python train.py --d_model=128 --n_head=2 --d_mlp=320 --activation="swiglu" --positions="rope" --qk_norm=false --attn_scale=0.125 --bias="qkv" --init_std_up=0.0504 --init_out_by_depth=true --optimizer="adamw" --weight_decay=0.073 --schedule="wsd" --decay_fraction=0.411 --seq_len=1024
Each number is 128 + 24 x the weight over the matrix's rms, rounded and kept within 0 to 255. Layers, rows and columns count from 0. Numbers have three digits each.

# layer 4 attention value, 64x128, rms 0.141, rows 38-63, columns 64-127
126129161159122093133111111152119139129101115146080090099128139119089098148195161147072124153109067087106060121128091175103088081129142139157151137106116103161143149148174121098130091138173192
092135117160133122130117143141095136129165150087121117138121136122120153144108098160120175129114126116143117127140146125115160138109145159162127081142112150140164135099109144131152115102112135
150145128152164108102126130158106147125128138189134121133138163130103111146167120113146128128100086109124157073149154123177076154121109139117150112086145128123094119154141083118128129162124089
093152099133115104170099094153090146125108129140104075151161124159120120114139129135161133173102104145111161095163119110154144142127127178132153131130158137086119132151103098131096134131143130
091117128154145108104123107115114126143151122182110094090103100119125129121107137140154144179156119153143155123138143127127160165121146151129114123125096144116122120146148129148139089145117124
121128183139094124193107141154180127084081124121112093094106165122122123122171105147111191161118138139128124116156201156098106115137112171147156145110137124154107109151133138149153104093110134
152104124103100144117132126118128126134087145108158173128171119126145129148107097113114099085126131109108122153131126124113146111116113149106125145169101118144136126079082120110166109153161141
140102161110172098129088124113158134113137116150128099120152136132161126124114147121127144109122136130100121096122122104098106136131116117133125155132132123121115134128123136128134135094100127
152140143126123140119159137144117134122128116130135138114141125103147131138107139135122145064102175143131187131132137118155155139102119146103120122114141108114140128127106071101140154174164153
147102164092139139138149148118142109127138096096139106139143127167116101146120171145120170151133133079110118121159152152132179101097155079136129146095101160117132150097138125152131141108125115
143121091164115094095078126101103122093118147101097095111118164137123126113126147132192150117131124074124131123118108124070121102134125173148128124094144103147145100109126085120118119115107122
116134162133101128142117159128195082103157116103123114156090159139165088141130116113128154139141160137126149108159153187131104101129113057146103139154133127103096137108140123119134116104100159
164137085112140103140084124108087096138154157099125166190149137195131144143092100085124087082116132098102133116113134098156112128103136098111085128152131126132124115144113138129092126102120129
127101117142112126121136156167140153146101141113118123104161130095121137145160168136157141095099118110167138123123131145160109122111122166079165124136138115137112126131133108117142145156129156
138125098156150100142103121132129101118162134084178138136114127143112107141105108118179133120148119114122107128171172182106150100097087143124115095145110136116145109080147133138171148101120197
126154181108109149106159116154115167148111132113137144133119144100143155160135113109113117140144095098154125122120119124121132168077113140105125142124128123136150123140139160073173108156138092
123126137114181123108132142187145158152094161135098108140118158098143132163141147123138127163129122171145139164189142104118098094157106121111131125156149115136142129055122131139132188086107123
111099073144188145177165140135156165147145131138159075127149128173170132128085129144144184122121161128129166122103082114115105109124154148147129109149188127127146158092152093145125178137118106
126115148115120125129130131151160105106119146183100149129112151085135114131181168145109175177137107153123130149100191143155130164101149090107106169072133137163123136148102157104109101155110108
165133119097138140160102122155093095149152083136121173139123081179082136132172096120124103141123083067109100137103095171124091104183134089133116150128107120172182139119110121107118126137137177
132086127126183102111133139138121129150147143131122106153119124156105146142125151119133133142113132077126143112074110138108111154119150142156113113121148105129130140108175140119141142118105133
096142161105113132162113121110155104144131107091169123129159119152138116104143145143066126146131127145130125153128162112154162137092143159150148155129142158138093155153096116141134092117150138
086146132129181102157103110109120094127149140103118111151146091159108055113135108144127152125128105111086154120155084130157168120117147139108081111140145157125142125082081115081058135130115134
152140125109146164178132130138119099156173096139145138102133109205111097104141143131144121121223133148122088146080153137153117108124173156126166123124140166107087138133142112153100114082135108
129091128129128127118128125115133087164114132107143149120130109118133113117092095107098170106115126164115165124149129110116136106111112109163119117152092151142194083146110173100146124147149169
127117111162106156133122130116149153138089117095156072137086122088144100092091123117174129113108150153114139123181105104093164077124085100156149119156067132133147090134127118084134202124133108
# layer 4 attention output (transposed), 128x128, rms 0.135, rows 38-63,102-127, columns 64-127
112103127058167087172134066164113139121107133151092073083134124057136126132134084171121146115124155128075108160125121179130099116158113201119160106159122161136122106181156110087136111110157131
132153126124113145126135150126095141145142124068134136098124100169099107153102137114114139118122101123145127095145123145140131147129118142140165119166136143177115105117167099154119128181101145
112109132138158090127136133157134166165141133161123134145136150082117136113135144103134125124153175128069125073117097146126085109128110088135138121108128123111101136172125193130122108120097131
145126169105089107126085153186150183167177128147075128116149146090133127106121164113159143103137131102121121087171109138129062096122153123134085097137135127130125148143125182112158117117087144
139134164098176083135102136134112135173133164166095168133144098164118119160101177080080132105105098132132119123155117134142105100102088115130152109156133139133131166112152118131117106097092132
138142127111118112141133107127118112142120127117090113099098195134110089182125169103119147124075111133154105141142154175107152203098099141122094146162135131170092102123156144121108080126083160
115104129144118145115117113127116147153119104160107123155111162092131100138141141109142119112116134119144119158081140121123120137128149085145087144088139152106136135104090172109137137148135126
128136117127173114136123126097118091128138145149123130119137140156093157173103097123094120134120078144151159183111148117111147140115112135102163134129141130142134089092115065132114137101146106
137087113154148121129142130150096130130130096142115140163112129109138135110146143100138116095147160107098133137090110122130087051140186117129101146084096169116113165141105166123123132119124149
156139109090138109149156159120082077087104118146142137147136154155137136159125094157127148137099089126135131174154148130127146092122111157118138166145142095158127104125149092104081122120137130
149146161151132107148093137140114141124129148124112113060132127172119130128141115133134161133149122095141111105134125139117090106146117138139125109167124135185108110134178090168146096136139138
129158112101100119122135113115133092109088128067111098141099132193108132138116134118137145163063114132148129150134135139141194145095084137093144111135140096156124133084187121138109156101131132
124148116130062145086120175144149148155152093131159146170112135151109146104096084149115085143100102166150138133116149131113125092115136099151144082083127114148125112105142114138161129145138127
122119134153161138108118129141123163137150124122133116163132124099138135138181142092132137099162159107084149119105097113126104141150139102126085140119125161115074157145110151094132122144080131
118172115146118136138126158099142141104141142081166145120138128165141103144132122109134136123117124124153162067126157119081163119078119129173107110151138161136121104117148088165091140131082141
102089130141146133123159125136129140167109158130107151186148127080156147152115141109132114144129170119145146162153144160135126119149145166107146169074111120074128123127116149117120145102121142
080154112135157123145170107067154162112133141101159103175122101133081127124147105135168168158175124160114117078093125080144127131109097126141131098120163137128122132094148156125113150142104098
133149121127156152110104128085098103102169103056158115116135108189103105117143119105098153106155155124083147071102110097176149119120147081136122124202115111154100094173141169145088127127102110
140117157086105132140188125114109122113105102151118155128098167086132112178167140126148138139121124105075120142189141143143160171135062141091155161099127123126117139144154129126122104130124150
112169148072067139175117131192146137120128084143168147108147092117156128108148084187101098137175143166059126159125090121140162148151117144097186073118137121164139102143110123130120151133146133
122147126124165117124146121104107127112136135091157143108155061185116175129118075166113135121171118128108135097102135127150160098151109160145189105145115112156097112143163050151112115121131123
135056087114095159134127150158123103139126118139112100133119176109129113137120140122146096124075110143185106205126168154102126180119145136110089167136117133144162139111097098108126109165109140
101164102109092143138065147159125126098170127106121143133163168167128127086117093131110120110144147123139145113113136095107136101126124098144091116144147111147171086106123197126116175118101136
161121135131113128138124129166164109156189116152185175068131169137125129096118111100087119107124120134131149095133161131104143139083130092095056110166120124170173096135087116122128106183110156
132151129122114165106092084105099105122102125115093164134090111163111089137111145136110114138120115154123126157115153130143148140113113102137147125114131160125110098082117136126098147112155087
164143109141110109099087097053106114094129162095113108122123116174155115125093129144146144121137124121132121127126122074157084084125105120123124127109120108094105114149099151141119107090193073
148128131157178131105108129092149146114125131110140096095168125159137142134119130107124145122115119119166119112099149138083118125099139130142104137169145144126112130164146076127124101125159100
168145146150106154095161133149128125133150072174145153120090102110113164110143112176121125142126103178122132108134139125129127139085146112160150111138111102137139111136111148108128119133129124
134169118138145125131047167139097133114122135102150109095123180126129125125126143091096162119100116100158118095137123161106071110129092138141130133158116121139082193137144120131154122098067124
147186132107117127169141107115101114107105109141137109157116147116125126159159140125160149116101126143108145101103090142165124135088100125142144139129152125108083103109165138138151151116084123
133134140116127158108138117111114126095139123145112105124168102158142116111078137124109153154152125101133153126147107118116116110120166147083108148120093127130152167155140158115129142092147092
108168143139125116133104143158126141157138121116129114146104164115135132154162147119150139137085106131149132121123118169137112131114088121164117119140159116123101100127138137119140114127139155
130113128141099108102180128097147147171180114134153136138114145153097151139160145141139102128135140133120097153101142125083143154133108099126129102107163142112150097148111101096125117133199106
117079132095121105140118130143117079136115121132136122138106147116105118134102126110119118100129111124120143122103152119105099136126123132122142097074131123135132124109124141166118147118115129
114105139087129096142152147112131137151122130141117111116128146135135113122101171122162165111104127158100129110117100136119145144111106157135100100111180177103129128123156098105110118143153156
139121158109177128154076147131107109097103106162090104121182138101131079109123128149120139123101116145129117164125160131139147128111174110098115185124129140172158147143155120130117112169117122
169100159153094107126135125111120086158147096154106156087076146164094145133150130138125145131164137119132127132124128139094119109120140097123111134135116135155135106103115105100130127135178133
124147105141155106133067150138158154155126148067125148117136147145156134113130115108147112123121109160129117142095127107180149130129087122119147128145162127129078150069130119134115121120129184
129094140157106093132137135139147125148141119129128144143089149153106136120157139143155117130144128124139100153087126106098109095146099135135142133126108127129116116110149093115115099104150146
115132109133141119133098141147134137147143136105161099134139134139135143159136147116106140126116139120127121107135109154137129141138095110138130117137153132098090134138128095141145119123109116
146117156185147130112119140079133174149166126129165103056119153150119140117174143120130117120130140115168085114117125165087087136137139096190139153168142198114160166167159060114175133139204119
147131133132117123117115112126129136109118128112143134099147133145124122110118097136134148143164108111109136139138129140128156103127125127150109148143088097142126129122138138139120120142087100
129147094103119143145138165120109100159163149083158114167124154148159151114135116091111134105158126095134138131158139137157128168143128116111122167104112127126105138136135138112101113115108177
113131109085099136156131140135154087108108131170103116159145119095149090140119157110132127116114095153087143162125157128142161149105164142109102135096110113139141111101126181129090101153127139
111155129104147104138113136135093110089133137172096096168106135096131111125085139133139162137104140157151130102131104104167163131106117131107140112129134141141134128120138152121114133135079144
129081141125143138138137107123134140154166121137127129118125146138086148129167137147132100125097137130145129100098142127112137135135138092147158138129151142110136101140132128120131140149163087
142065127118158125131098133141153114123089118122137145107149124124123135091121091122100155094148101120121133106103155117114153109134138139144135148119088107165118135092128121148120111119108116
108160127112138116161126117158127131095092132130156091181139122114122130120105138122164144097107122188146134119098121141133150122112111171148135057095151097120119135147114135146139147121116105
090096120121136128092145134126147141145154097168113133156107090070098153107140136161150111146088120142151125086107115118108141168099115120116152116085163137105151169127103148102139159137129080
097094119105159132109118084130125138114144142148122108140131107105118101120099148093129111129121159152123147156102154114128128123148158133130106142116163135094157147152133146113124154117130066
112111124134098125103157090111166145154147124136127134132085135129099150143163140167153114151108133133139102109112130144087128142128110140128144077107152159125137089150124122110141157151167109
195170138172106134159134100097114139128122124114149176118111147127112152139157109167157117118145119108137109163161128165136099117157109107123136147148099129138083118113135131086121136124138178
# layer 4 MLP gate, 320x128, rms 0.142, rows 0-45, columns 64-127
100141043116113148109135121147076110123096202116118119156149157135137110109133123141141119144145086108123144140076140093128171100132149128119113114141134119108089118181145123095140136132129124
164152098133126114156122093122134111138106129111157125094131138153179107122162157087125121073156143113139120121101126107161163131102121130160121134157125103107097112124132131134112135107121153
163112126112139159138132139155136076149124103128164136158126182105131125108147141136122092108154140137128165177119123156116095121096128128132173146112164149129131086112118140118098134129122120
148090137168116120140146111183099155130110120161125142099091141146140121075157145106138102163118083114145125138113130115137159147129164130135176135087146119125159185119103120124132145130110141
120131134138173129109132136112071109151123128065119142127109135143096094130089129122113135113084111142122143135129114109134149141097118088143123094163098112119088120115142147141076150144141134
121138111131152095154129087170061108139121146109086145141139145115152106110100113104164134134119082123133133096127160119072148097084127130158137122082143155079112141147101101093100115144091159
124163147133094128157063118176122142168137089126097156120098115128173111121111161116118113099094131140160094127091144113110136152117116136143115084143141124136161132087099141095122124159137114
155132109130117148105103109124102095135154139148107056193102145132108134108085126102156130178143115131143136149129143134136102139121145086097122128132148149075152148141158109162126081164132147
154097101105120157144113128162133095120143102106122087125142134129116172139159096124128140154136128125094158145130128134164119100182156129143150099135111138148112159122147067148094148096149146
142106115133108103119110130159111109133125130141130167133147145158111130149160122103167151150174130110154122140122120107134113125136125117120119125108090180146070160108118126151133115143172120
176114175115137118135138154116128164145167108119172128136134116125114097116103132119124123120119128140133124121103132132110141089137125108127133089096125145081118139105130123164144143161095145
129126130158136094100116151179103132140158143128119134095096115180115089141116174092077174150124113119153161133137156151141113153115103130154130098152132126143111141105125155132078107136175105
128162125173169107133160134100126138100117136093125119151130112130164146138127096127139091100136117109112152107150145140147134101124117142115144162120128135096087143151123104143126128081136169
189111146128101112096147151153150099140121121097146116135161144112115163116128143107176103111128157108112148110123123130101107131093149107110159128121080110113103196172104116149143133154121122
148088119162127109097102162133157076119191149162080143133065143113125147129147120119153141152135105180152142194121142171109086097108179132076110157115126158082129102134150179114156129084085113
115083158110136120132115155127116116117112127145161115100150101166110124148091134098110128111125114189158103124131138111095130150080141105166139096183137123138059159105108081124116162129138105
096121154115184097127143103125074092102124174106182104146214121125166134129141091130140148116141142126161162133139153161142166138101123143123143143140097139126134121161162121153138110124132084
127159161125131151122114121142129146139155109151099099076188097107119142124134123125166148139138161113145155075115131106151127087114129102146128111127110179113082155141086121157127105174117154
178084142152100095102075138146086134153198129128138106084147094174114131087074117126143105158140135120160203124097128101115138136078135110147094096116107101123114134142083144163125126106120149
138127102133156106136135160124081135141157135138139091127123134102099108099076095126124127100121126165157126111130130111135138156125167148099143084128157102147095100079154102128140111110156140
103139132108103114116126127153096100148110111123136141124161138166107124142145138079134118132137112108146108094122128120117109119132087127110123131145157153115144130085118094126136153191105141
137122083122105132127114142128117139147180117106155117113105118175090116148124100121139114123127120181125153140116132147121121117138108124187129111164196154122131130129101094143087141133133100
159129131143141134129170097128099080109141121102112079101118106164125140150109094168125100165158094148126129145141180090162076130099161077116111075171160122167082164140156081109125123158068080
104118113162116119153114146148106104105159157143090151087135113114151122119133157106163138139179085105162124114112106090114135135133110114117128093141163185105155130112156154163124128146086185
141143136115138178090143108146137117115152112144116130087112147135150061151139118150108103097109127096151113171131129130098120148133183110144119119152163114163156166114101162129154127128134151
131093133074128122155140136154147116165113128121175119136120119106170122167163121116105170121111188115121163149111090137124106068167140154138121144129116139149133113154153098160108112091170155
107101132148121155124125125161147133153150143098142123153148139128114143080135138105133148114146118125122150168121177144146153097129166129138102106097143123147148090181115132122137139155132106
128104157097134126149141109119128162157154120101120103108116128133136097147125127115164111078115143105113096117098154116176104121110151133139101121103170098091100132132141125104119106092085118
115123105124129101092153184131067131133145109107101110144136121143110153168146155094167140110105114121139114124120121107137146108129165128114110112161113132166138152116111115135133125118114164
151139151146156185130128135111156120129112077140089093110077145152134130144129116147182137074129082091146098116078144168133084126108133096150104152132169105102105141098108140186122109117090175
122109135140089139161116111147142108098153165136124133108134130077116114121139133096163118131067119120143168130094123143172134102078143176101159083133135126134161140114069126135118121123141160
089145138133146112122110156144159126150134150140074147129117098144145132118102146113135119134125112178127124152093120107125128141114122122158135073139115160115121132140101143141122109107100104
122166118091113103142154110082138166111125080142094122126093101126142103167151162148152139144121102139108088117082108126095102110096104140151102105098146094133127159107101106150144124089095138
118102122113125124149135167136124080075110100140106076120106119099136134119126147097152129116100088129191145099112125150136123111084118094134127124137146120114145127166143134133118114157135092
112087153131124138101129181152152111106128093154092145129123180106084136137159160083123142096108114153124127096137181107097103112145159122150121143119146092155176121086109174126157113124128145
133126121141099129123083146120118127151108119093120138064113092132139143091123139125107153121084122154123120105126097092079119105067143089153196122135144116145105139097155140149134139106150112
146126126118115118174118120131088125101137098136158135114123110144146129122127135141124138113145088131156127130151199121102170144130108132127187110128105140171121115130138078181105135088127169
146145135136147126118136117150137163120128121135158144127132111127131153143117097158142136137139129158095142106143096131119099073138124130167134094136114117127144137128133126149140145110144139
171140150157158127141083138124127104100093082107135147098175091128134095070101125102140120120153093137152167141127148114146142104128127164125102127135120054157079103092137106169084107128054166
124114135141150123117120100153139178150129154121117147161145125164105062127153138073143114152141147151177122140145105141130106153141154095147117139170124136114152159087149182151162101125113098
144146146090121099108131161141076106152136122140154110142146139098096126122141102115123130126069100142159174175140116168138141143144165159113103116145154134114102102101121144141122148110097130
156095125133142158102077129128126123139132092159131132147093103154121127132124123134113119129100115119136108142109148142169156131081129116127136126118102101135127157099125100125128130168142086
130140162122141088126093125133117090094078125134175130096157099156150100102135099126103094077171089118117144127105118069153139092103137183101136144119112102175140121104146103171120117120062158
125110120164135134093107131161119148131107091149096120136135164137127106128144128134152122111102127204125112116111117121105082160103141126137147114149140107084108147112115089145131129148095162
113117163094113142091136123106093130112122113111113136093106127130081144126124143106185088097143115138111163180140158085141113126178154117131082100112124116176102150080117135164166115144106133
103115104114126055099162148162122126137120127089119107118166060116095130132094107124186097171114101153106146124111167121120172100113146123114189109163154104120070156149157132147127122125108138
# layer 4 MLP up, 320x128, rms 0.143, rows 0-44, columns 64-127
133113182136116064164123132120162120134186093122173158098168136155156151114151187127125157149115126135192125173143131142125138142115148105133141165145119134183146142126097115131117122148124141
146119126107138165106112105110082081135137099123120151134094160118141095125113160122124160186161101108094117118179114144123135138131133151128148116134113111080087119084108166123109168205084104
145131125143126117125132114142111120121102114107097118134123133138154113096125140101115122097164130138116172116139099098139125133148103119139149131142114154098095142134156105144103129076127121
137149062181172142171133128120128129064131073120181174118116140146139140136135138130091130142069136166073122100108097122113190131131127108160114124132079160113138096123123123117121149149134148
127137119155122141111088128125122110128084101147137120091122134110092115136123130177154113146088133118160122125107128107101129095143081136121184143119107083135096122115135104126118126176107121
138116104110076133082087131148152162142143133115140107126084151142147104120131116102090138119153133134108104172121107129133141116154148120136131172079123112101136151101129116148166147136096143
086136164132134127171160119099153134128118126153096179118133106141122120090122111151116097160135118164107123081154143139147133142108094119098092167089127151136171191117163105144126096195125099
108155114137099112116162133130136130151101136156128116182123140098129180127100113122127119166120100112136142120132114097115132145120134116177109132094122094124116121185129125133164107143152132
144098166153080135125106148143189114129110149144093128071101132112093165126146148129130123117093153126113107128100140130094128088142116086120100114121176146180171129146108141157134104134147132
143110118132142134078135118144105129156130096165135113119143073130187113148114140101095102138116171096141102153066122119156161170128135172147188124157157113122111115112110134088123129122166137
119126134082165136115141152113090133129150143102092157132131092115127110156102142132156126125102126145080150173133154168129153128160123116138121146105130127099132111134151119153148125125140131
126079146140170074095113109126122156107079123140120085131122135091084122086160126147148178118168137100129149135072144157157157088155126146132128131113131132145092085125184099139120128125195127
102168106148090070101120147126166111138119176136104128102047110105144117139122129128155128134148135132115110088108141118108127169102150156106137111122149142153134141105110120146125140081149197
145106166154150116108088091128110092128164111119082118134131158144153120116146113160143135124100122114163098186132151129140108107161135112126167155142153094177137134113150111082114131102146108
134141084157099140121118109134169165089160130074143173161130111099144158130128124155108157133105093183123112089117118139116129106099107117119115120172156129119095148116160114142103155136104152
075103202124135199126130104099131135108113128117162120108133135145110151142114096164132095106111114131114106114108157113132149127113143150156127141166114125128135144104079126102122147136155107
117148153132139107131142123128121114081138132153145094080139123131139118105129109152103149100154106113142128137137128150110175109116151187143166131128083119141142088133139093143125138106161118
115133100146115105096115162110140140132148063118120104153110143152146105142115121115140144080109169128094142123106083128108090139084096093122106149142148173123110116112099147173092129150107071
112171153129123066154136090162139144061101172147146186099152169125144144176164125058164145129099098134122131122181113130148171130199108156106192164110133146129125166148126093143151087126132131
124116173148131133083095154120145114168137129161103144122138172159128115165141130151123115141166154119145110102127124161136082108095163152090103123142114132118151151104074129161111137126131101
130103134125143128128135155147148125133131107164128122117145095105067142136132131169167112143138112123159118159102128151138150151112110142175159098129132108133093136104148091157089111126121097
125127114114163152121094088131134133147112166126151122142130130167083110150098116198124128175131134139142140138132145139164168141151098152144169084131195133124117123128128126159054170121107120
165152127116104118156124107130185122119136122135124125154082126119134140131138123096126109153156149107098174151160137180082136118122088118112099145104109110110129109133137134088126104091110112
111104130190103089083129104164136124106175128127138091116166140112160126099130110125135120095110182138114130122140176174137129103122149114119113129120160144163125128157115130104150138153128127
114150108110113108132112126126162098112120098150110142118156113109144109118149100130141089144178105169123130137094134127176165137117137137112154119155144137156134121121090131141140164091121157
153097148181128131154123138144118137139155138156156139170110143136131177109095071118128134117108117142122097108149146130124143127139112120143108161133133113103078132117100116142174092101147137
127112148154148152107154121140134169129113128163150092176112147130184109100101163097123157149145115113114110136156114158158142125137111127134121125105161144113105140156147086137158090127108159
142128149127145129099080115112100125096110124137147128136160162145092144160112127115115109081162144094139113130149128121135178126095106135120100135097126118168150116123087120140136099120109140
185127149148098124126130114118156118100150122108170108097125124125100091080118082123130107131161083178123152129128120112111125134082134126128129128132134094131111137147148108110129125136146096
115116158126128135128114167151119077148176112161138121092146138106118138120113104119085139109123148102152121073103108146136096133130156126141106148112088142106126161111160154128156105179146120
098115136140074146154110138123160120141132123167127144085128166156175112111146154149082132119133163127103127112137113149075133127134157094134115146114131116154177158133112150131168130135140133
157149122105192123117119126120156120092080185144155188110150136148122169187080128104126143134098140166136113086128081128150159144163088144115136108153118116080128117111114108157122138086142147
136116128091131092139177126128126164187118150124167119101117163146125121126096124103137156117108152121143123113133146152133149133127119113163157174161122109092100129106170119152117091144137103
131084120135141123138138189106167116108090123146123140135116126107140145125115146123119192139132162091172128136131103155098185144117120129113185154113132103076141134124107135136161117115141121
087160167172120097123048117111111121141156168154101123147099154155102158104142140105159124174175145114136121090169135107157143162125113107154119094104123139128075129153163150157122147121096143
124130156173120185132132134124128168170110145123079159122107085147126161129134163125079091152112102158124140114166117130104112135133092074142109116103136138115126150086127126156117156113140144
129132135168135080111134115149117122154109146120082116099076133141120134104113086119127107112094113123130141129094116138141144143142128129092117119158135112121183115084169143099117095150109149
122118076132169121120124113150108154125117135136129124111142086135129129084098124138174093108125145144111143097172088100134093083146090114121140085129102116096133129116118172146117148130115095
107136151093059133152124184132148151138192150144147106180123139141119141138140159130115113158151192109149144126144110115085083147133142128147110132112168159087184180179080158133178147161141030
141174137124126130167130125144111131130118102129078120149147154165120157100135115123135101128151141130129103112138145093148101083088105131054138163090152107133105127164152077156124133112105086
087151143142104149091108083121129122115112115111117098126105104180121102148168148101156166175121087130134120133122110098133108133136087134125155121146139136113147122160111133090109147146186151
090152124117140156138091109117134148111092106146125128173098154105134098134145145155152097124115087097103131153138153129163144130128123107151155143094173126108123120102142134124114143145107130
123173143097147126165104073117129082089105123123179162118167098152139123097126085123148093106149067083089156146135120072166165112136135157096164129121109132141134079112165086158093140149107118
114123114090113122113138132113135126098124116159112120140144097107129120193136107136093159141128151096129134145158137104123173128123127139154157108091152137155115087126168134111144135119146100
133120145135157134119160133114120128120124137115131149163091143145142135163172149131134107106131199091113075135100136126135137140112153177083162111137119118072083153141135094103086111132159134
# layer 4 MLP down (transposed), 320x128, rms 0.138, rows 0-44, columns 64-127
135135153084160116118142165156106134152105146121135122169121141098131105183140105126149091112136139120105094112176142126123157137112110136144121090153131144094112114139171136102133083141129104
137139149122073097170134130137156104134123156142167157104131148149114118126147120133150089097131136108126111114071139134128104118136121124137107132129120111109129131129141124170132131132105155
101099117132110103128134135155109121157145129155134122139155128144142097162117116138109123130113131146133131121132159116148134166129165138115103153112125137124162140125128173130149122135108129
136132149147102132139138164088116165073096124140157095093101111134119160148165166145116123180114124070103082171097118133158145108149141138150134127116123088131147120131141103139129127112132140
126115081136142097089144157132127091158139130071134142128054123165139131102107134151107091152131145151113134082147172158111187120132125128180108136131105102122112129165097132121130114141076171
126157133133129132147146107172120142127158148097127137116120135132128123158089101131144125173130164142120127147110096153123110143121146118179134123093101099092117154133121107049160128133115129
096158123096072148133090124166077119154142103136100129138116109129136119139135109123103145093116098124153160151144103086109175166148176142141132116149143195148112155113129173124133162121089112
154154129159114131099115140117125144155111108157154144128164151153098106147074141137111103133083100151114126161123130111154155178164155143115149156128124122153100120124145134159097111152100103
092131077165174057108078120103081152117134112108122120137131119155090112130161160143161080122141123119167111124124090119076165111165095157109129143118128157134137132120104181150132148123121134
143097142136097141124140109115120104121101127155161144133073150099144100101124115102142067150153137083082095120105132155133080122140095120094169136134122146146108125112148126119123119148150090
105125155113133148150148120141171150125140149107085125142135093090132121185134135155128105120111112139059158179156126134096131129124108150142108149122112147134151110117141099133132152110082140
094165134104125130107107110112080151147153165112166154161159132131130148098133128094161077114163111116108153122139136133116182133173123103170171159106129184113088122137121115191116095092115133
144095132147139094099129154129128157137080102123098081073106171122123128117114125130142175148109149095140090100105110127119073085140090127115143125153114118112101122100154069132136110160094080
162110166130186153120113138153134089130203124087122118118176121134101109145125151120120111085102131140140131186158151140142108117121139131136122122190095121121134118112097124097143119138099157
144119164081123117124161140139094134137102165151125165104145123144092153089108124095117137168113114131109113157085143115142137120162123143184130134113136140172101146127133139162085119109122149
088133152159110142125156102083152112113107123106082123085125116145121133093149136136134122112119125117105099131137139119146138113102137128101109159154069156099157099126098168084140099128114190
136120123140124135108116092116117131148138117114096126135113118117134094133109113100154132096082148122117090102083134144118121108144143093120106117116133127148126135111140157116101153135096150
131119142137115128082145135130163159081096138155152152108126129068133126103131071152130136153186179116108120134129155129095132139111126150094122117135123143142104144130112149134190141120109132
166146164096114083115139155185131143078113114154154155124149170133094142110142100098121064193113138115150158134169184118157120154147118118124172132157091112131075131098123118132189132085165107
102100132133133159128133159125170136146133135108140131078129124116105094156118155142102138104146106108143111166123113113098108138188144068128104143166143142110103148115071169122180146137142078
128143157159093114095118115101123099099138144142108173095093134129150083099156130127080126148158149085131134121136138103089116117131099099091105140117170111127136129128128102103143156128164137
131100133112129138142112089115067109124099147103161121120145150065137150119119161129088144145123140086144099083142113136152160133132168124054150132109090117145139172112168166132130126142161117
122085119162142156098131135122108124159170152142130140073120159138138084097105139152111124114128070104151130141127157105139118135116183116087163119105122141160089183078133093125129143140150173
116164148137102118113089124162166158121131142136114102162122093114151133100140117115142137085107162125149084092132161134121116139147129134117131104129117147162057154159095172119126164089130165
104136134171116147108163140135116132145106088129106156178107196118126136145129086145159087162108163110121122123086155102136117118118150083154114144087151101119161121136127169079133153115160108
160126086124142143147130097110135121093123118131110124109080142105151173144139134120153115138128141093106173126128101117118086130137111147158152089111102134128125166179158139129099171156118126
153137138108159181153086134138161127120126135125141106146181170164128126102135180161119118121121129123122147157118131121151170109121105181148101126091132122148100123171122100103111174162175119
098111140085093140154159138157110119156089147143140159106139070140103128127128135176094106168122111123154139094143147158141162101132112137105175136132090106084118132162150157137121114110138112
155153128124127111099136103128113138142159125091115090123127124163099093105129147088117107102112108164121143069129103124124132123093168122163100111136132077138122111105143128110120116144143090
180131120091102139143113112100158063138159119108167139133131135138153115111100138149127115107171068115126141136156111170129146124111125158113120100179144151082092104140118131152087108136123152
105131171144107108116128143166121161098107104150065130155121111133119159119136139104149123120103157121096107178145104137115101144118106125128148128151147117151116138098121135160143085108145122
173106119125113183168156112115116131098131114170160104117156133129123104135118106109135108132102170117118127082113077142156173119159104132072075178122158046142133107102167121163104118176128133
129129112059095150173116137136124078130163097104118106134114142078177132112104134116138125117096127160139142170147078155123163132160108135116129128088127149153174171095126151096110160152150140
172097122122121118140132167096144124133142151139159147138124142139121147162095106102075146117169150126122107092113099112134161177123065155113142151143089136119132111099134148148177090125126082
131126115128138130137086150130147132161147152168126128126169137150126134136133136142092141084140103142126119153102156141124158142130179083191121140126095166110114118176106133151131130141112136
110145127112157134170102097129114181149128163102096154103152108120129149120172150144092127114082139120122127166148112112075113124116123143140144145131147167134138110095136142116150149073166126
124114139173154120117141130135145144105127111138121125116151088136114136131113139133129169137151158158122128147118137131107126101124139134097134146087134151147097149126123110142129119086180107
123114131125126152135122134133120117147090148125132154121118158133135144116113118119103121097140132091151110168133145127123120132133101106083174122118124171122149146138129107150136117130149125
099133146116143127151128176160133124125164140127154118118136136105137104135144160123091149138158140123161131097135089138126115166129132145115139173117155166113148209151120161128144142127137110
144128125152084171135144140110116146182129113145123135135185172098147117139111111149110136121105120123118117115122120119137124132138117104139078154133112156090119120161120135085146099150125139
132085128130109143133162157097161087166142122114166212174126153158129125139113130105114077133146150113097109112145137158093121175140146071071147147094093106140134138167145094153129111166083128
098158123139132122120145113137113127111127127133147105121110137104154122119099162137128107140138112110156123110115102117130140112171111105172124144135116177137112059119118100185107104102123125
146125112128107117111121107093119116113107116126129155143124155155131128123096080133152111151111123130130118176151153140115134114136107128124099078131118123138137057093125102113118103135127137
129090091157115125130120118111098142106107106136106141142101171073092103133159088142148139135130113114123161134127128145139101095117142124135150148120124143145116116123146133138166110148125112
132087111132120145128116128192145123146137140115135133112120122131137131125109152177124127089155100110128089075149120109101139143063095164122132137136135161086104161112135098136114108127109142